Part of a small language model's weights: 2.3M parameters, tied embeddings.
Each number is 128 + 24 x the weight over its row's rms, rounded and kept within 0 to 255. Layers, rows and columns count from 0. The size above them is the row's rms in percent of the matrix's.

# layer 12 MLP up, 256x96, rms 0.486, rows 0-27, columns 48-95
size [ 93 100  89 102  90  89  83  98  83  98 102  96  91  96  94  99 113 101 102  81 107 106 108 101  89 103 100  76]
[[110  65 135 131 124 135 147 128  89 139 130 110 142 123  96 141 125 155 156 120 127 136 121 156 101 124 168 118 178 126 136 140 136 136 119 136 154 143 129 118  85 122 136  97 155 106 105 173]
 [118 130 143 138 138 169 117 140 134 120 138 154 133 148 111 141 140 145  90 129 153 144 148 144 137 119 163 104 136 136 147 107 109  98  93 106 129 157 165 132 110 123 123 165 107 141 131 113]
 [147 130 149  92 178 147 134 118 110 123 140 123 150 166  81 118 112 118 115 113 138 110 143 175 106 107  99 153 159 146 134  89 120 101 127 181 123 162 130 132 129 101 110 164 135 112 145 131]
 [139 139 198 159 114 170 140 104 132 123 100 136 128 159 111  84 116 146 110 111 106 137 124 178 107 174 149 115 174 158 155 149 100 145 142 120 141 160 122 156 131 124 158 160 103 145 146 160]
 [125 127 117 155 190 115 152 110 104 119 121 142 128 120 130 176 102  95 162 150 165 142 134 146 166 166 125 170 111 164 125 126 155 138 149 130 153 105 143 143 167  99  81 158 102 125 125 133]
 [117 115 133 155 121 136 128 143 127 139 144 156 121  88 134  89 118  99 145 143 137  97 140 154 115 131  98  76 147 146 157 106 112 109 107 123 121 191 128  84 158 121 138 137 161  87 165 145]
 [135 181 141 156 106 123 112  78 124 139  98 108 131 141 139 112 121 115 117 142  88 134  99  98 155 140 110 141 142 159 105 189  90 124 131 162 132 132  95 106  90 112 150 150 140 118 137 121]
 [126 118 141 150 155 116 129 135  88 130 170 159  76 146 133 117 107 128 129 117 132 113 166 139 175 184 100 123 116 116 128 135 112 149 147 110  94 123 138  99 121 106 112 108 142 128 142 134]
 [137 164 146 117  63 115 108 151 146 132 112 120 121 120 114 137 159 116 100 168 139 119 103 104 116 123 137  94  97 126  83 149 121 103 136 117 135 143 122 152 128 152 100 118 136 130 150 106]
 [121 131 126 132 115 122  89 132 143 118 136 127 106 120 182 158 101  85 136 158 107 121 144 156 105  46 138 133 147 164 131  98 135 153 142 147  85 154 100 118 169 112 142 119 134 128 155 121]
 [150 105 154  71 128  66 110 100 129  78 119 152 115 159 114 140 123  95 104 115 135 124 133 122 139 131 146 120 105 138 142 149 111  87  84 131  44 158 115 137 139 118  93  91 152 119 132 132]
 [148 121 118 130 129 157 143 117 108 124 119 140 104 140 138  88  96 119 151 143 108 125 113 135 169 124 119 148 126 149 164 110 111 153 110 145 103 114 121 133  92 159 125 138 112 106 139 154]
 [130 125  94 142 106 115  89 139 143 156 141 108 156  85 160 107  66  92  99 147 109 128 155 135 181  94 129 178 138 133 104 132 116 111 114 110 129 117 133 122 149 131 129 136 131 128 130 118]
 [110 111 122 107 118 128 121 129 135 140 159 144  89 108  94 151 106  95 101  76 125 130 121 138 138 158 129  96 151  94 154 110  99 140 152 110 170 101  94 181 110 118 172  94 136 149 126 131]
 [109 134  94 105 150 130 125  93 162 158 155 162 122 163 132 153 168 126 104 149  92 126 123 153 109 160 113 129 106 158 124 108 115  99 113 189 158 151 117 112 110 137  82 157  78 139 129 109]
 [139 150 149 103 148  89  79 119  98 121 139 150 130 118 194 111  92 157 144 141 123  86 128 155 141 129 150 124 101 150 119 124 128 147 128 142 128 130 133 163 127 131 149  83 101 121 168 122]
 [150 121 109 117 168 110 127 126 128 115 166 145 131 116 183 149 139 174 122 152 110 118 136 138 152 131 128  91 119 124 136 143 123 127 142 135  60 159 157  90 160 158  76 111 119 120  80  98]
 [ 98 117 136 130  51  98 112 150 150 108 111  99 127 134 146  96 134 106 109 134 128 147 131 145 133 157  53 121 142 123 153 126 163  98 121 123  92 111  77 104 102 138 157 136 135 121  87 136]
 [174 148 131 117  85 155 153 108 145  49 160 142 164 130 133 133 103 112 155 140 117  54 127 135 128 140 124  91 166 134 159 154 117 145 139 119  91 151 100 106 144 142 129 138 129 125 112 138]
 [144 133 159 137  96 112  96 126 119 123 135 129 133 133 171 114 134 133 154 113 120 137 145 187 151  88 132  99 152 145 130 172 118 118 119  75 136 104 138 133 140 126 124 134 138 102 138 123]
 [136 142 124 129  89 122 130 139 154 132 191 141  83 154 112 160 133 113 155  92 125  86 137 127 136  93  77  94 100 144 177 116 151 125 148 144 111 127 127 123 133 113 112 137  99 123 120  99]
 [147  84 101 132 128 161 126 124 167 140 137 103 154 155 121 145 110 119 128 149  81 149 147 141 148 109 146 120  97 144 160 107 111 104 124 101 108 150 136 144 107 149 143 127 116  57  94 155]
 [123 142 134  76  94 140 124 120 139 145 108 144 102 126 133 105 151 130 114 102 114  83 145 127 163  95 134 156 139 163 161 144 109 131  71 112 111  95 175 162 121 124 140 123 144 100 119 147]
 [ 83 160 136 159 122 102 112 154 134 144 125  88 126 142 116 145 124 128  73  88 134 112 104 106 121  70 118 116 165 126 156  69 144 131 116 152 118 168 152  95 176 115  77  85 104 124 118  77]
 [140 165 144 107  75 138  89 155 126 127 160 157  96 114  95 177 125 123 142 113 158 132 115 150 153 151 142 141 145 125 142 138 103 102 124 153 158  92 153 150 132 136 115 159 149 129 121 140]
 [153 105  77 124 144 113 125 140 138 139 138 110 134  96 120 110 142 134 119 155 184 159  63 130 134 152 150 138  87 110 123 144 136 138 118 108  93 140 132 136 128 168 142 115 171 120 169 115]
 [ 84 128 137 128 134 104 117 130 140 124 142 157  81  80 133 142 106 127 115 127 107 170  95 162  91 123 112 137 145 188 149 122 127 118 135  95  93 117 114 120 147 125 148  97 125 112 121 109]
 [162 114  96 104 148 130 152 117 138 139 136 104 127 136 174 144 118 128 153 129 108 135 120 140 139 152 121 129 127 146 113 110 149  88 134  96 138 177  97 132 130 145 145 138 121 155 127  94]]